config.yaml
n_kv_head: 2
norm: "layernorm"
bias: "all"
init_std_down: 0.00392
grad_clip: 0.5
schedule: "wsd"
decay_shape: "pow"
batch_tokens: 16384
Each number is 500 + 40 x the weight over its row's rms, rounded and kept within 0 to 999. Layers, rows and columns count from 0. Numbers have three digits each. The size before them is the row's rms in percent of the matrix's.

# layer 5 attention query, 64x64, rms 0.179, rows 49-63, columns 0-63
066:439515542487513569552454480498500498548457538499529462507535543525472543584474456495433474410524539423485468518558482499458544495497495484494524383469492490493529495508496528502408557496488555
126:455490556498459539485446504531554463413394511565484513497483474473526526495508442542518476550548448453539502479533455525452542538463524573475515465479481492500563566485508565436523462461537507
072:511501477459482556523463525447468478445540525435530546498504454505521571504488509588519495461468509503579439489516577476555519461435475499482519550471588427516453540487536469446522526530440509
093:426562525462508571514470534574527477438426434474503538469523477524537521480588442520445479529537444494525485538473532535541545516471501567469558463483513476442496508441485514525501455520433499
093:523546438518523431486560501496508595480591527523553498570476522467487454529433495427525479473472490557490524480500454492514458549505488424504432510499506505456555479525532425535442480547525501
092:514449451459549440549515524476469567577558459455506475554419596494495497446437536433529488498468539476503485503501530525488492520503496416511475509565481479432561532556525496499521506512526469
112:500483554463422476544489504485488457534458489494499484480534495527487562486588518539498523439461539464470565476507549489489613480524516467518575506483464416460466510466515507449549567543430504
096:434515568499522552507459506471491422424415486496479550494519476517541548493506506570466531472533494475529499569477548453508555528484557482505502501441461434506553523454474590530516451500436477
086:546440474491543483491487492547488474488446549529518450558494547505461576500525486518514495407526556442451534549524467502517516475532456577505462505588517446568535496521486429490489437448473454
098:502497498511525561485455487514514566486509459517565466564471508510476526499374460525530477513594467523516516499510462554508448477516484517537466497477443550481546528505473412537493450441572433
147:498492540423415441558510520449468471561579479475452497516518519451487543474499544507512522449502581507514482518449532456496568488476523423537554567491503490448487499513526503452536579520439496
090:467488520508539578529454511545519534406479425513451523476404443537478509496512507559473460525508499505457540507574484573528472504503537552466447525458557473573513570465499507452465474491523496
162:510500435553581499435553468511538515439470481520565545498426459500479482509441477499510493556539444543494523497543417548500448501536489548447440485475533487517546477505550487533483435476582487
081:514501493526501458515484476523544578522526453508559505588441555536494483529478443437476491530515443491526499483506479427499413519547473464478483546509472546532456445559550471502509443526587431
118:582546403511489510458509491443434522506537509448537512505464553508454516493396534483548489479537560527475478501468542461521552519534464461562526494530492511526466499522539400504548480507570500